From a checkpoint of a small transformer trained on Wikipedia.
Architecture: RMSNorm before each block, learned positions.
Training: a variant of Adam for these matrices, 1122M tokens.
Each number is 500 + 40 x the weight over the matrix's rms, rounded and kept within 0 to 999. Layers, rows and columns count from 0. Numbers have three digits each.

# down: layer 4 MLP down (transposed), 3072x768, rms 0.0181, rows 1560-1595, columns 0-191
# up: layer 4 MLP up, 3072x768, rms 0.0223, rows 1561-1596, columns 0-191
down1560:554450466522526544518538488571448497539578465466441521498561518569549501503484448430490531518443493476499497438469503467536505485485541523577501473481539495528567513444488531582415491482466497476462509502487516475535548502456522538565568512486480519443564465504483478465463363461524537519561515481601525498492521449479510463623552470370526488610463530446529526488494485487540591445511492569485463466512487459470535474473448393583497511462447543547404512512424541552524466593442521498525407494522548490465501472490409487404537475506495453482529559573441527541570520509483504559
up1561:467469536561505514487511515528489521498501492508476489519500485510558534525464510564596509497548471489538502523490571509455524491512545460471525483582481589474543430457493539493581510543490545481514447467501416453472541487465482473530482451530520495519494504458510459508543547584542529501521466426381466527527464485444538541519531511498509439490521485543490508534464496409472451447473453535483472519458469507417544435540483581429512478498517469487449548546495464485502463512437499447512486488485512522551543497481581528459477598550498522489513568504531455522507493461542457442
down1561:505560476514545427533500514549433523469509454503558575475526524494475569557541514477516524474457478465484507450524509511502477469478492487444498432489467481481472469545479517493535436625496527546495502544466544495541477517521469482465521470506466467493483437557424478486434490447574450570549501541500412519485409505455529562465501532539471503483527508560540448515462446576576520469454516546484513439510507450425511470489510421573517426474530527541486520544493521521562488489484508506511516514462540522506539507524476516458532515477500444471524461498453491557508521483567498461
up1562:463530397533493492481551545506520503475419534449507571470520473423582533586592467504506432504539426533522530554514570502447486530444517524570388570507546570464544475514487570421564498508464501456651496476521457507424566512535564531436445508521518467507454460448507552512543498550394494542508507532511433577561421496375546441536526528446506498441442496481486482536538460456517526481489424443492517587542519520474522478482473552510583510495519449473433500563520484481549478467528471500549475473462457555526550456555465573493492448542492565466513521498553492524492521507507523517
down1562:595474527487521565527469519534555471508467589475560573538503485603453458590447450483544523510478532586399563530471464483488497492536533504384499491523498475432436501468545538440486413482453527473420401533539504445507451503525461458516441494445422461390524431483495487494511503477440466499569544505448486497470487518503429550477470391565512493507503559505475580484541433459500523436483519478520543413484497489436554460479576388502409506512506443493515500522465524375476531516467550486506466482465599465542461479511442589493518537473514480501479491531484557593501521474536497468
up1563:472519509490436536523483437522477476380558465493510509505518459436578542496444456480521481534487491450562484576547522506488516431499513627489475430478525530464480502536519472569559511518488585481534512532497534497560559513449488549474486451490461467490517407466528439558504475512609512495516515414511454530529547520544513523560537468513518516484520464435493560513482541414480478511517627487498544536513515550463535422525598583412552436464527560573499483490520523477453521506486519444553540568480513507429465518520443458475551495538530494461589585490535446463532448428484500490
down1563:503633475440460525498568441565475488523522479484484501518512497590480538438490560437490477593447472522604460440485449536454465411460525488497477485509479488557531458488407529535525458478494382512571472505418544505513559505545531488488490480567499552539530531485471530474475513470501456500510511437447468491525495511531536503492490514461511506509474496590550480471543502494472528494533460500515494478416471542580544505551435495521467498492495495545466558463500511514482608554519556515576487534545533505599516431456468467502507594520437474517489510507525565477545561525540579528
up1564:514511492484452581491484425512502490414519488523506491510534514481463520550581496489514546507514470510590528585470530422482430505449509502426503521619495518499593476516509486476577442422548449462458504388469526570585492522565566537517590515588483521503548460498460560550493500479491543463512513461480487494535463544508503538519465437588473479510531504486484464539431558480448499492470549455490511424437485521472456501505485553472487536538538500512483551495445502526479502517558547502500570467537509510480468517449560493471509483561479493555491506530491468525481559479492569479
down1564:463451544543446525539525537519589565482462583503479579469474494470536564485518395457487518503503466469500508624489447472465524547427506504614411438389492495555544536529494507420528560568551464463472493485441430493465496457576469519506491534496453540477465471428421553536506400433609510491509565490482417477473534460494501592387463525559477454466590497528528510452591460467496498527529466517464462535518561550506505518468444428522485439501479390453525464510491430489510560526551505507496538541534500509478493515487560523504479519421454586539554526475494532531444455442525451495
up1565:521502464479430512499568446527496545423539446512517530462505496566492521486540538493536473507554511462557507505498485516533437526505519586474550481551465519539561460528455504456463499504554520437511494511437494416522500480488475413481512560582479495462519455421467429486508484488561445530594418517548421513576569476427521506548516552508469482448508515482497535550527531532587583488504575451458501415557457541475555510451460505507516473510489539528466558497544490445424457451483482569458512540609525425462534486453523514444540492549473465530470506507570512537460506479491484470
down1565:458544546436490536524474490449494477557442570517516439524464524454507525520527493485468560464429515552493479566445549467564579512540471445497448524506510532430415489390498466408574437528558480488431440439595484493509555505525571517507504466518539471583520469523499528523424512569521513543437543473454543532497406476568453450498539443486516509529473500495528525502465434521424437517548466491509505554463523482443452473529540498443448538518532493510450478515443549616542481553473515476572486466422470541580516565536568513559496580440550515440521467513479545517563545528546466515
up1566:529505512531492517517462515438442540491538520421524558475487530467512523527529462522469447466564477537527474519463518601407481533459541484534429488520517516467535478510469489541503496579516510469494452507530561496470491487535564565507513519503595486486502520490463571481475580498415529458507546498461483446462439481510527530559500463449553451442493457492575507512392466560484518539525476581575591564451515521506476465532431476534476614492522457568445534488511419498560455500519501543429524514447520477527572419539496528510475500525474434476537539454485529480571585527497555551
down1566:478532565498533527507455428504489467525503454498541538463507484487545508496473479501524486529513469457478485510503488479583468528479458500504489568568518583532492486419538449478528489506548478545504469485485519488421508500396463602516451537499523480498484499528435472525481489436461531533528537397495426571598514614513537501548454523579538447475466603527559554517469506479517475480486473462407539508538569442507465537516509499455501508619471505478516480501540527517503502536497425450523484487452477554507498579534459445411486572509507549536536496523534516547508543456491489462
up1567:467553547446514590505523486481514496530484516472500539444448495532526521476481417526532512458518453451550460550472587446548516493546515556472495483473437570506462472462438515475488476580521509469503521571577462537537524451439499541487581510473464447534532452512497481487549540559479453513420440539510519519478469506488434513461451481418562557531400501506465522499466524498518433409598498486517502534468488478486469502472493407517569495569461561482517539486534520572451521476521531484498488503534452530526557566511495539433513458480531520405435441559540490577555531520511491437
down1567:544449433552501481499510552440480473438509457475482494485412509500511455390478498532457571487439438471518531474449471492523496485375534523528473487422425523518462517521585487488477533591539459539542493500491505499527442411461484530518445555405448456539513534551496481450468536522522446457484564543511451515523455534430502490548499541451428457526517524483485441584456415479460474530499456556556467515548535475459518389533490509536544488516440556424476504531493450493484500411473517471500561520495517438501528542475483463453502558540391519523520510474523486465530544494500473505
up1568:490540469433552561516534504545485506518488539479540528485484476441516419500422487482591435525606495479541517462541533446496515475523516512522477576509480472431458484548496490436483356531515541483548427494500544454470440465510502494504485457472487526484483531500507435553461456457518487478510518444525459496536566449512539529557469556498530534543524527529470483479513533481465400549498519482473576562525548443473495446583520500475504526460532569474540471539436537470468483495555464480393442537442458498483415463485535587504507463525557487463528560513526465455553504506503548511
down1568:541496437486548495498459441448528501484482468449511524433470538449477530515459524515532470423475539566450543514530499446532577492543487549544492449500494542444491475597527573489497565493590570496592493562503521541557510474586478457490506527484548586480490543515578424496479512468561424470508491550570547547506450557486519462530491452480500491563534481543414536510502465485533499524553525453488559525476538477530505450492425553526550449500534578576488571547521468456550517476488475539522534523562500522541488455419596486467546591543516471564549549497532476528373563539462505450
up1569:502458466424529531481497539490473547510505599471545539512503494549494542458512446472515558505523496486519476485502530447477433525599478486494575456516504492520485418479476534537498462544504473533424465494590507498565444551532487595555531528558485446524442468466448506468506473465464514587421523505531452506507486509499451528597490487453512534522508550482482444522511499555455468518527424500494524437547382524486499479536513502510498522432507536620422483525509403441586467502482537523478490536498489496512481445534491509436452538472536471485468497552452495523434489463476484518
down1569:562555512424417546454518539484471513461454496584501487467496504527508503457521510529511534521401489566476488426434450493552488464487492516492539510419398499483475491398533438528465424532526506518536553535548476513525509468551520538557428422542522478499463526491506460530581526465478447450534492435476475389486478467514478578485469504538541494543527476486414459449541498535544543498469499446500454549506565496520482464596476489454492457510453551430525474515457479559507453487540485517525479441463484516569444551555499491484566479492590504498479507478406546506524523485578532471
up1570:469452465534435463504436509541406533420497528510483482448503396482519513555530494446529466513563487533495498534578487524452488511552529524575415455471520513469540523511518520493503458461479463490548465430436483436485553538467570463409483514526529555541532466511429513570473548501532502443516516438507497528491542476494442474486455452498497446425519542467552547538477469510430435514600530579469512471557569555482514528500484518434462557485572594543478508510449486543481475510528480557448503480515553459505523524568576486499503463483468499466486468512496522437547445495517538501
down1570:508505514483551487540549519485528456466474493502579450514531494493505421504487538511541442503461472473408527499473504474443488487465467543493467557516479386541489517460507509485469555508497517535557544586509506489531533464490478508502476514515509496537589501528538506582479554542568446518516470487448541489503577489497513486537496558529447565471550474412415463431482541459521564448473474515497499480438587473507436496472583479466486555508486429476504525510430495523464461513482450478522460493499483485458441567508453526399462547515509529602453481517517505510465494487500473496
up1571:524500535510502526484571483514481471519486544458505524484514514532481500492454497483461555502462488499496487571539526433485508474527502541542474460458501504450530402477475466545452480498542537520486494554500501524449522527501522503515478496437457551453535484514516539482521522456517480501432489533430501470492441554523501449458461519493514482534578476543533494519476497512449478482546454473518453487502509504466463515511524499408546594500531513509554541491518510529484583480523554479506543493534455509476533483528535485450448532453574467499476420537446505541489538505482544461
down1571:509448504509423555483473504522483527542486527555504485499494507450536401483469497500559458522510480481531505478466516500546474541434484503460438467469503535475502540534538560504487508506500478503490485476537512477497503499525509552461472555534520452508540508516447487513472482557525493490499476497545514532520550479439434476476515514480502434489439486448541524520486531551523460522514518508490474497528543530468500556478480530551491483484506492494462467553463489532512447518491481475482491501461484523472465533545454535488548514529483473499519508524535449462556449504517512454
up1572:485522567477444542536519524496485508490524550555486516514532484461459489515419445447556533522473475494528431458508517513528515511500480570511484562408457520494473515457584489420574520493571522505496426423498499520416451467514490491538465523511517558537520484492496531530473509462431530472538474489568438456495472485558475512510470469478398462500521526488462526542424513519536524543500563546465555523474567554520527476539524507590511544512508509551476487511503446477519494497476532525467510488399461530567482449559514532545507486488489475494428429428465426483512525495471565539
down1572:468522480434531477446523524485491490487576483464525470547436529452551483541458509485528462495426466523521534457517509512492467415515549621441461481471462528489418442476516499484523491483489584494528510475478449518479499599461541466539530507544454502512543492600429513514401427466441453542468494539554458479534510531534494503482527442507556471536393551543488438451522476513495520555534538527469574504423504500574477580512496439505553569498457462495522426499471453572453429576452405549455535462492529517457528511567480547503463518503516518491414383468438503504543539524539455601
up1573:461558489478443497535501528565489516493588540490490504420456531492536488436508485406552508495502485458504476495455496547498468475458520538476456499561505487528506517550571484471531487497532526467536511478418566503514474505474479503512497494483543514472479538537588489527544502467462458451512546420539536415493520533548497465506597536492525520537518474512501514534470538444449495542562484477503478533504440553508525431547482637439500532493508532458491509520484517517481455465507449449447512534496520481476445536519502461543438507534575487505543588479543527450586436492527492425
down1573:523529506472536527604487524527478525510497432505475501578454524478478543462509545547487527513514536530521503488542540493517484578460474479545495459515485519459514608614469537448486564513416515497509455548513487509492437518461585527512467497493542509507497568454439516472470504510512452508437462497568453575465506467518534413473511498570539512489505488474529481503470528505477513559466531528434572515504499532498558469510530472501514504579539471516540477500503454519591499447524528595519477618482476551452534495525548506503484544472540559501456541487457504503459562587451475551
up1574:472515510459489524531517432473486554487519477520539531458526551439574519448540483485500479536522463458503415607473467503462430585540418519499457491523501525525467500530490521378521506419535529499453485569492499571499547530517491569423484467526520508525516502500528545516514520496512511426521453476476517486453563429538549519516516476490445475504475519461487478510472570505511459433489534495516513467513516513510448460501524516566508453538508455601508552494430568434474524518432510442438533503520446514542516553572477540497532545495450525504505476544559497517476438516496455448
down1574:547501546561471532413510477510499491468532512519529512481491468457501488520488533509471519466500448501579513525501521535484509464532484454531537510498454517510469700503539561426535508532501532493526462449528505526548500429459531502518507458534493462469529515519501505476490482491477501479516463504481535503577501501490491503531513527484471450499462525496519438494494502513491503505528524478506472509428496476436496468464523491497529483496463519418468504456500551516530520489508515471539484528513513549492444470499461494485441512475486519535486514565516528514519509492491543534
up1575:535483474493501517478474532500470498511490560514519492497568522503550518532529468560443518498510442462530485546510551593477454425491453500473550538446466470500490488513544511475457518485490463523428456480482486453426425559487529460505542551558514459509568436514478508532487527492422508470487567466454503493559467494527385529553534524459518515451494537441538480532538377473535542496525535499452475521451463489509484490478498519477527530424593545481441554519462492458517491487594518433475483577508473494470471446428469540443563487502534480498526489525448521459459478501439567508
down1575:462506516425483521506504493469522436489501445487520506418446530542541464473464530501473543470530486526468508503516509568534554444498471527564524573414470519459506520470498493492509523481507479433546540471469494533462482449489490393506530535474455460477430525450515519524427411506403415453498456601485532509471560436556506469513526564466551517490444521522456500533484466522572455488530501512419540428518529519544521487453447549491470530579550512550455417495486427545571430489498440501452471473474488562515535529584449504553484502522452546550507504510466500520509510489521431450
up1576:528506503512427494489549468482454530489509527410500580475497541509527441564574449545477406449548456529575493476507511444441469512520490560469457554526490458484456445458528537502435489489429473520544509476516488603483528523475484540469416524527475482577477525533490441572500447498484466562554568480483419549562588496493568498503495449558531500482507519504464443486491453520596484487594503431526613459557500477522519427531498570517519536601519498497468471517483396456446501470494533503475504555525445430467511530494448454413486456568510435553450507550584515511565490492486520518
down1576:463538459490495473537445457530495464471488494506480455559532520468410521550525476433450534509487485480490507506540582491475571524596485534596455512491566634499511439496470477573568427481468532535469405476578485505434484501538603525525454467417494442443524479508430479523519580461492588509489459518509452514496466509512481536487554494495438514470478460498475535546475531508406441485486474539436386455506508503486520522530492390603454479485484513500476466527480484539452636578517531514525606546488469476499515464534549555502495634448527445454472441479425505564521477476536545514
up1577:523525487504513517503532520486519563507471559462494501496498532559436549484491453475524518482440478537539515542465519470500486516391513473504549464457490485438556484568502434485514568587534510537468486543541529469548455493502496559502511517553547534513559533494514473511480509526557493524493511542482492533499508402583471510527467480462545456509456559498571513509492434510574483544478511411484495494484495585502591488468509490547525450490525553488422497503483519476451464428526453563471506518506536538456497475484541530465428482559564534512574472516496488447488520580553472439
down1577:532450441477540478538501548484466501539486483509554450476495547482485535490485583439476532462462515502519508481491503530444486531477518497482499546500481527454529418429546509466489502504471473512459420467502502510490514490483543521464515523484449541501568483467496484463422494508466511504506541524482554513494483520558525538492393553487488547470507404453493491482483435522523455480485516481482523454495572505487529518485502444535514517479487477514482482501485514470532505483558531482496490438564516539467511523507519534563464548564514468575524521478516544514498527510455534548
up1578:479499566487488505570536488464542501598480560421504415496538499461509468525507483537539491441511464517528527498412543554536483498456507476474558468562465446435480477504465558439522553479508533469545475440476492485462409477443515449545466490542501514550522496486575427454534519499467552580575522464546468525512463470501488492557528509573445475512529508443481549441503450429534446527463441478561558408495509491488531478532484481517497513531557479543550510479489548548512475499485436505453457547440433463510536504489465556476479516478543544511485556564550478528441492543489470513
down1578:489455575474504494460531389517500484521457468385532456557513484527508432478513475489555502525501517530533494533519430514478464418516518496581498467442444413574478373508472536539566519459492432522523521517536462589439534509468457451502477530488487522509537466483481516474557482490425499515486450434492569527472376466491500506448479533492579460419511544515544468452474466537470489564495478614459501487540523502443462478509456558507517515550539520526561400475527498469477473539491493561514510488532475519473485461443495538489481478484441428491527494521498470440498472539464489514
up1579:475471474482463521499524498479517584452557582538511528494450527399500508516505493435496502487466507531479441521482509505430483539509479507478527435555550477456557475508561568476515439421537421510489465460486493455522519440519489507475499573542504486522569430521448507519508509569512556519502510477499480488438537520549548494552522396477507440495482478437500483539425500497482535489520553488519516550493418470536454541516488465551522526564538535524485533553551485504404533521512492437512589525451437505554556478465520501466496529488465475553485485516484502434537484476500557500
down1579:476496483539486497479508510508497509513530504517492500497491501527538541537470491488460521469505513512468478509475552542487475496494547500468510508470448552473533679572479459481491560515516524493493452517503457496542487511493432487534495500524520487487529523489469544452515490509538439487513493493475532519466550460526458526505491460477524518517433499561489578501535466488520557535494555483513505449463493481516491538471501498508516507508473493494470446495509462531469546528477494498512501473453513520500521502501502486498498503507489486484472535543509532464501527548494483497
up1580:511460511463458510489544461501497456446550472519578607523477509547519462478476521508480441533493501496454489493494586453494485454529519530484512495537500563461536497532490520548473468606483423493500453525557484464509505521493540626446513490453503443533480470467517550516516556456397501477477540480529532577533456563484433522514521475516467549471508454494454523497468513477469484509425577433498502552417491442489528532519461507465528552539507608484498527483460430508541547466443502577448522496518499475517470517488459530545473528468504463450504554582533494476498491518524514521
down1580:535501440524464489483493507491445543543453523514575466403512497570486515525466479525434511457523500518520454471550527531499524444497535487498535503526474482528510474502470457484542504506539518485526457525518422488494488562447538475451465534495443450529490458524521554530506519533494510541447533504500535523529503466441504538539577485463483470523542486506543497430535559535439487524520554480544523491464533467471495577505475514534464574466576583479481420443549512505467430492600476489502523531548507470497560533567524533404537524480461496374512515455556539422508521486456499547
up1581:543456455468528525545573525504505465455498472487486550463523510511483475529478515471515462526479508464533494470479550481567544483466529528513455521479486502571546469448508476512574452489539531502463484492517547474508500579514559514457564487496515396506605516480478520535492454526488515544502525434465464542481473532480512533497466553458423521386511497511492506514503492516540538493469515532496529531509444490479464461473418435538496510431502498490472524503531485453452480504471497542439511474517497468492481459518543468520528534528496476643517552514530488482539484522493512448
down1581:524574504463506538423552480558391477495453523486526445465510488472533511481517515477501473503479491516443456478436509432536498498518511568459503427508520499475526438490492459528469477565453504597479576507507514490569509435554528523499464421531527532448514476592498496499473413482514450474483536545568445486565537414559477500539486480480430457486512523516519528522564472485459471481527473442528470504540541550488475459518540544502495495506505577523506507481521523466530485520471474504526480487491456577455545499542506510445491442486507489408508509552503491440446489464527472459
up1582:501509512447548527497527501513512491521482518472477509434475455476503524483509507488416404492507525506479493459507475485501514555506500435508473486466524417535539542516473513491550488510544526582511533554579527525476453583491495480475422503587511454484489456465489480440507399577498543504488522479521502485486547426525498450507515538530456465563511591518445509493488426480536508506481506421516486446484465547544498522553533494467544478453493517514532573565492437532472499491542502487503527423484442516524529423554488510468503515528453523489504535524547468482515479519472543494
down1582:499516489463498492502504511489546525464493456511578515497505520514543500451541526484474526486468520467490506515507562530493498565525476490530502546482493518498538524426442515450521530445504499537468509531509506515505494489520522519443513452478445487526470534498516491523457470488513496496458461509497490517474514544537455457522457469523450523457557478529509519497484533553495497483517495543463457500536430501456505495501510501504520520506479482531495517518493506458489551458478484506475497490490523514488545505502512465537491449486495471509455521535482444510566491507522529536
up1583:482502493430511518435530470583564522485572549492480455515466487492545541529468505561584448497488438426503462461525623504511539489449530583491408569479469526509547491525448541465492510444527428393536427497441494500488506487439580492456607465485522487506473475454530539525547508499487522438520517540553451484536563522510494548496579504446582519465488546499489538497517519520518480469393471471494503514460502519489469525470514512472515445552454546519484526496439542487464569465486476534497538443507535505511440519517542521395534478521460524552480557507491437535504478578479515497
down1583:435430452493486463505494474537458476477450481465453543442504489542552467524528522543539533510536492489545553530457461558504449446557562573480517547491590568498443473539489427496476480567506565431532469568472502516467451541451510420403481505421474412500514475544537491432497488498514488510545509544545583495612604562461504548425529540492447484525540481514542467502524537453581578506462517512466487453530502471600492508456454467451551542466399474478455437500446539402494520605546529505477479510422612526449466524503424508539466525450445526535464385558522531544556458498529502529
up1584:513516451468458560502513500523514525535515467534519524533511461545473521505433469458509553434490491477493491467547500490536506485466568497524457478479491472512487486527514487556525445462465539469547507561486461481415500473507496478500529448495513508499454524391496464498552501528475486476494493475494515542552488537418527512509515470440507481484496486490574537491466555509544477489517545460495513521497457563497503493539456597483486517468567525443480486548484491543517490387479535421527468529491500513513483514521546480478505541493458552480533528478506489505514420529555544462
down1584:466589547502499509420509507472520466476541555548466560526456526437557443508506547479491480471535537492502442554484523487491457462495545520447512471472466501476539487474549505445453573499518502553531492488507489513468453447499572470528453515477548536429523510536562561507437510449495535491514502538445475457513469500516496411518427512507455462479484526519480454530477462516459500565513448526510534539504478492468512499482529462468462488580517504555426488537498514519509487512456518531489503462469469504504540459521467555507529536457508478516473499525528520485526506498463498522
up1585:466429456513486461480495482500555493527527467485541551514503486426455506497575542567516563475484520477597497518483401602530495492555485513560481510443500483504445458460516548430544479513469506501553496498552492462531510462494563507497505504471493508478462485467511491496555501487554523517491503493447528519452481516526501452590477539509599535390468495491462492470447507456380421434465501547548568532520509564456533456534520463418544532504468511558507554481556508515514497513505497471484488502502499506502448483504549547476507523503468470467540459518504530452473513471497530471
down1585:437439528490530526451527499583410570517400538552502442483484513488527495480504486507513550574592513480528443485551456490480515526539461522516483540525447512460456488461447528552432421532497488505495427490447488481454521514516517426528458480472518493458420492499575501524514505463433459512525472551532490494450487549504503497535496511494479448473535452555478496536535464461475543559567484460557457436496556466550475553520512541508563564564542441436549517422472530532532463418500557491482570529482504508455502479484538423543490477513424482581570496539487461434525525484484583545
up1586:439482548501470514499451529517481458513514577484537463540499569474509509501471558534470480480504422464538512487476451518554505514459523487483456497481495472447549506545516605534444483553471547507493526508595539452540478452543520486438517566458455462489556441488468451476519470527486484435443506494485434506508474516530515482583471406554469536481455514482559519514523479446433453565532488497550477537479492485520421468508480480520546492524506478503486473487519491542504489448496450458499521497473552478467417513578482491441501509480478430535508516574580503493568522491546493535
down1586:516495429567463454485508549519538497509515478509572496493440518504569487518535444520407540483482472524486502489445511504466459503450509519512452475571454525476492488460489436495489465459485565433497500448538516487486492486488521474536473480537504500487483566554540469495504493556518518453479519444432500474471529561457448509448504535483504459501553497501493589554548455476549553531559533508518446519439454526504444509542469490590509467443488575546455497502518519548439516463489476519525509466447511482522455472506479544511514506569409517536442486502492502505483462516569489418
up1587:507498424441494549528471504503520498461452483479478432455479483507474449502467451463557507451513465529506524513466433521560500488549511549464473495493468535468439503486513503461471554510497607460529520519474602531503509563486479503572452469457593517477442523513528477427533536504525468508496508459443508474553515488446534505591514507470471478512494503520413476528473564547518534449493555541464551471436537463499465400509467457452533532489519524572502545464488443546529436467502506482521482474475441488485497577559554540543491478525530414520526489509499493566510542501488440478
down1587:550462520489465462534476615451456535488513526476472489440514499531487453478504463429563554435463514514515473443488543485494479514551487501548522448493478520526510552513554502475468497499518432511448520502459489476470502477525493479502513462547490492498496516522483546472519497566477473509440465463463459528490474522497529533551517530467440427529481500523524489478486474493481466525511500535515473473509477492490518466523558459548464491465487441504450522463464481480455567492564423490504491431515524552449489507493509519505569497516473527505465443492432550508531531481487475523
up1588:542538499478515476527461431518487541465458501493540534539481456545506525539462383498473442535546415485535476521503484547518538520467547592516444406450503457439431480496478454473508442508618563479512528521434516522542415557444429619524501459449443519511516537505522504544522436520462511511489540438494527469499513422518498426504529509371508521455483491482504488517478478543476488478493518507521570531447481501480497508488547550474510485471572586503495522447442505514505532485444511491421508509502409442451547558477496529533475580495530471532529450600485465482488503496493496470
down1588:504530452512495486535493475511475466552559457457481460480489541456466489461497521546496486586517524405528537521492536491598510475559525414539516608552551473501518515537539483487485491515421485535535473498476568499469538522466552519491428503506472435509549456453497477454503440500492481515499480519509496554502471479536506547516455503505480477552455546490487523523513467506492483515503464500520464510516483531472477518556424513500497457454532420437470490473529478472479526548540529484498550534497497518562570566479531458569580529496396467499461470506498489472537547507520583462
up1589:509418494502451494507472490568521467533480625572476463468522506471471477560483534434573512588506491530505491505480467466580509481569502502485515519525477519435531441506501558545562515518481516450475484486484498510533507492465540490461530493505542505518528510469501500519504479500498557502541475513517455465564511495477535561505512473600524492529476479489537451554467530465443506453545479485568552539502516493466479477491519520447539446541528531497515509456513454512541453542502585515482562516476534506559466499473545511512513503566513426520549444591569475525532471511526477406
down1589:463518549579477478440562534487462506449460528516485489496521463546439491539496472500457534475493507484456561495556487566461518491553481515465515562494514551476487589515505519573506487461492512465542497514470553496541462460551466520493486463509522478468507503474431455518501494485515483482528483545480504565446454447506475514510485493474501477508543512567518506520538512484508422522468457533492514476504498544525541473512504494505498549483488532475490480508458481446518527541488532586510479474532473506501501498469488515524523435456479437540456542511529441499495570481468490512
up1590:450513523471494528497564534530488511521454553463517484465503501424498486550439422509472495455513470549512468582484548495560496408484477502535497515485488506448494487562541505545453509500467485491551516511452519514524572529487516517481467582504535474489498531488505492485493497445478515484504505494510479493514522446540436496520528480383432471454486541459571519486482418534482517531526530436525472538472436490497494532486492521532474529555494456495461470483537507445514431481486498537538515512493527468525470539473525520525505495525476530466509515458515525484496493518532501525
down1590:527494516479506504530525483506484494518485523506506494565508525512505525505521545456531523498550505511478474519508509499487581476506471530512497522502508506489481529466506507527503536477465452469507446514479517485533498488471476453470520422542471497492468504489455492495504557469542512532470525468453520505450481543538544499502432448453504542485539426528534496535481468482524519533497464463481506530516487571476493516526490505473503505482481552502467506554504511481517491535523484560484521454529535469464555506553526422500458498504479518506509544467504476479538504503475561479
up1591:528517456512512518524449508578514478494515567529457467423465489544509473590512492414502468547524497475506500458489528545557474528424512471502511561497500530521608468503548518505541533493469476535432540549508588494512489474427573487495414498480463467478547530425455488450550383509437555511495490508536468464503477524501495466453543502514567447477484508492454445502462551466494531507486474548517442508444525558509482475484477529489527454440508498556484508519503472495520551552505442448512478473514468458491493474554547470517485510522499469457502613527484442446490498448510518481
down1591:483509510513503503510501498486497499477484529513499517490561487487420565500474556465488457453571531510544551527542482524484486478504522541517464487503511526467510485531438514467572511541544471476537491564524445522523437413570395482431499559498560517500426488513535457460445480472564495425490456493425485485512495518478413453506421592493486521458462474528543459495536544534486518498442566504517580505517551519446542543507503493477594531482576475479488479498520484512589467498475453478477475519466585547484497506503513495499502495577469504479515500486499492415500442476431499506
up1592:477515533522454484501443475477547522506517483517526510512490436467494507489503434471482550504555467509495482588429471465465517445463568546517471467523445497500506507529553490479490520500537522525497501534440531501466459472535514575504488529508515495540495514475502539524539493443448531517567486444479415481475539517500437587485520484511516493533476500522524478499508465509526467474485549507552505508409407475455508538514503444532511520470480516489511493496512450469398409501480516479479450473477499518526504531510467506505480466489526484529459468475481512542422505459516434478
down1592:515545518453509473518509508446508545528505473505512506489495507503519540536516548495533501474519489477489524513520480563518539537465529518491513530506487488516451535474536523461425555448519506464470480507582481504477488539502501503555536486447488482518505518454508525500508530449515487532485458453515444506498416502473461489512451483513492500499472457480507504465482489531478489520508532564482505541463558454501462460505492494502489500530493536527553522524487470530496537505446510506504482478426497510509502498450497468481477475475551504479499500457488450492558515500515500496
up1593:487464479504466512491508495507480500466501525527516554508484537468616531481521547496477452495528554493470483535423558428484452521514459504513550516495461499520519461500503515441430476527454488496499498450544517528523446535498477456509586478518527512466521505509511528568550476523492518432494484513518495482513588497473474524457455530520519481520501507506488464472447479492532527454501499537504510437490415514447550492523479506479495485435513572486521512471510496590466483501488490560468548508510556519494539511544455493537519493532452380494432467485551522543497478457512491556
down1593:519514506514486441501508392497463529492533471522527486455488482515522482472552404546476524473497516521496546509445487513561474515501425548515549542549509454463483464455548532519550489549507451526527534540513491492559448471502475490542485518511530482489470493520518470496523467467464539537521529509503581568405464543428555506495534440493524494519423524525496569493517478510457562589470492546471465473498604532483458488451543567532552538519456479529575457526543512498493501526481432481544527489551510506531481434529502549456512539465509465525484478516481479536532494557516534523
up1594:433475466491538506432460487498481477518455542472436465532492487528526485448480429474538515496510473476552461531460542480508503470530446539494497503466509565475469500445510509453480464508458462415482502507549525586500496590423535497542437477460489445583512497456529504513534518510505487526464604496415492507513568467516492509494543496537478438476504549533515508559523440532481475512492471568489508405433455468520513444520490550497535491464517540461462513458484509528504546497513561509552500483530487502461475559444516498412477504466559505542511532481525488538497473504523580520
down1594:478498462560505492510475517499434486462442484503503508433480471485519501499453507474504473505527531504445519475488536528480544548556539464508476486443517511497499477563475488500548513539493488419492540527439499535513489488478509502491487513501500492466491534526530549476461533500481496522543490436469541498537518488482507495506499518456539511472475519532466469466526494501483548492463482507549501497511551510504504456538482566542522508480495457470506498478499504560489478517506498471514534522521538532470480471602459514545503479535516481547485455521565461503479554512479495477
up1595:531486524464459534475502508481456489443498538486409436485418498424523477450431515512511515494531425472539434514527525509382460480550450519567470543445464541460524528493504484516489549562579518520500504530501533501535540511529473484492554469506488511565465520509558540468541499509513451469537532513420500458513496576423593480555444543570497547476520551466502443526389493486582532501519497480518450500514412496498437539468480434582480531543582493514543511610474560471469496523556490482468515563504463452584534450421487504481505535524497506532481433537548452483529465420513558466
down1595:507595453512502477542489491500526614556478529497513511553484509503494571525508417459506453482465527519415467467529517538513491570480544512504489537501487532463484533419546530524484563528523516517432536501475475524477617487511465507505497483419513489558496454531488530499468556522434510424529569524484471486495502474482500487500575526559495422566471546436490522494511467547493576513493536549469412401546534496456439513524489509456502548479537507458397525528496421518458522551527504461466460481488458461478525487460493445507476486475518455468523497502515507466510595470420529516
up1596:587538460495518517518491528561453479564423498501444438526473467476545527479476473537440459551503448514495455507565522571497424484513561472530451486555485546477508456503479488503498513540505492502490542548571534450541461489510593527556552556474534477501521406563514510461492544507539511481495511477559491465555462473446477505519572484498503490506474517565515477522451529466538488485545477495545460542495490552468494436517452496493467491496560516486505535453439521525498517512424531420519538513559549488527576513492472565472509474470525586493518397524475510528520435468480513487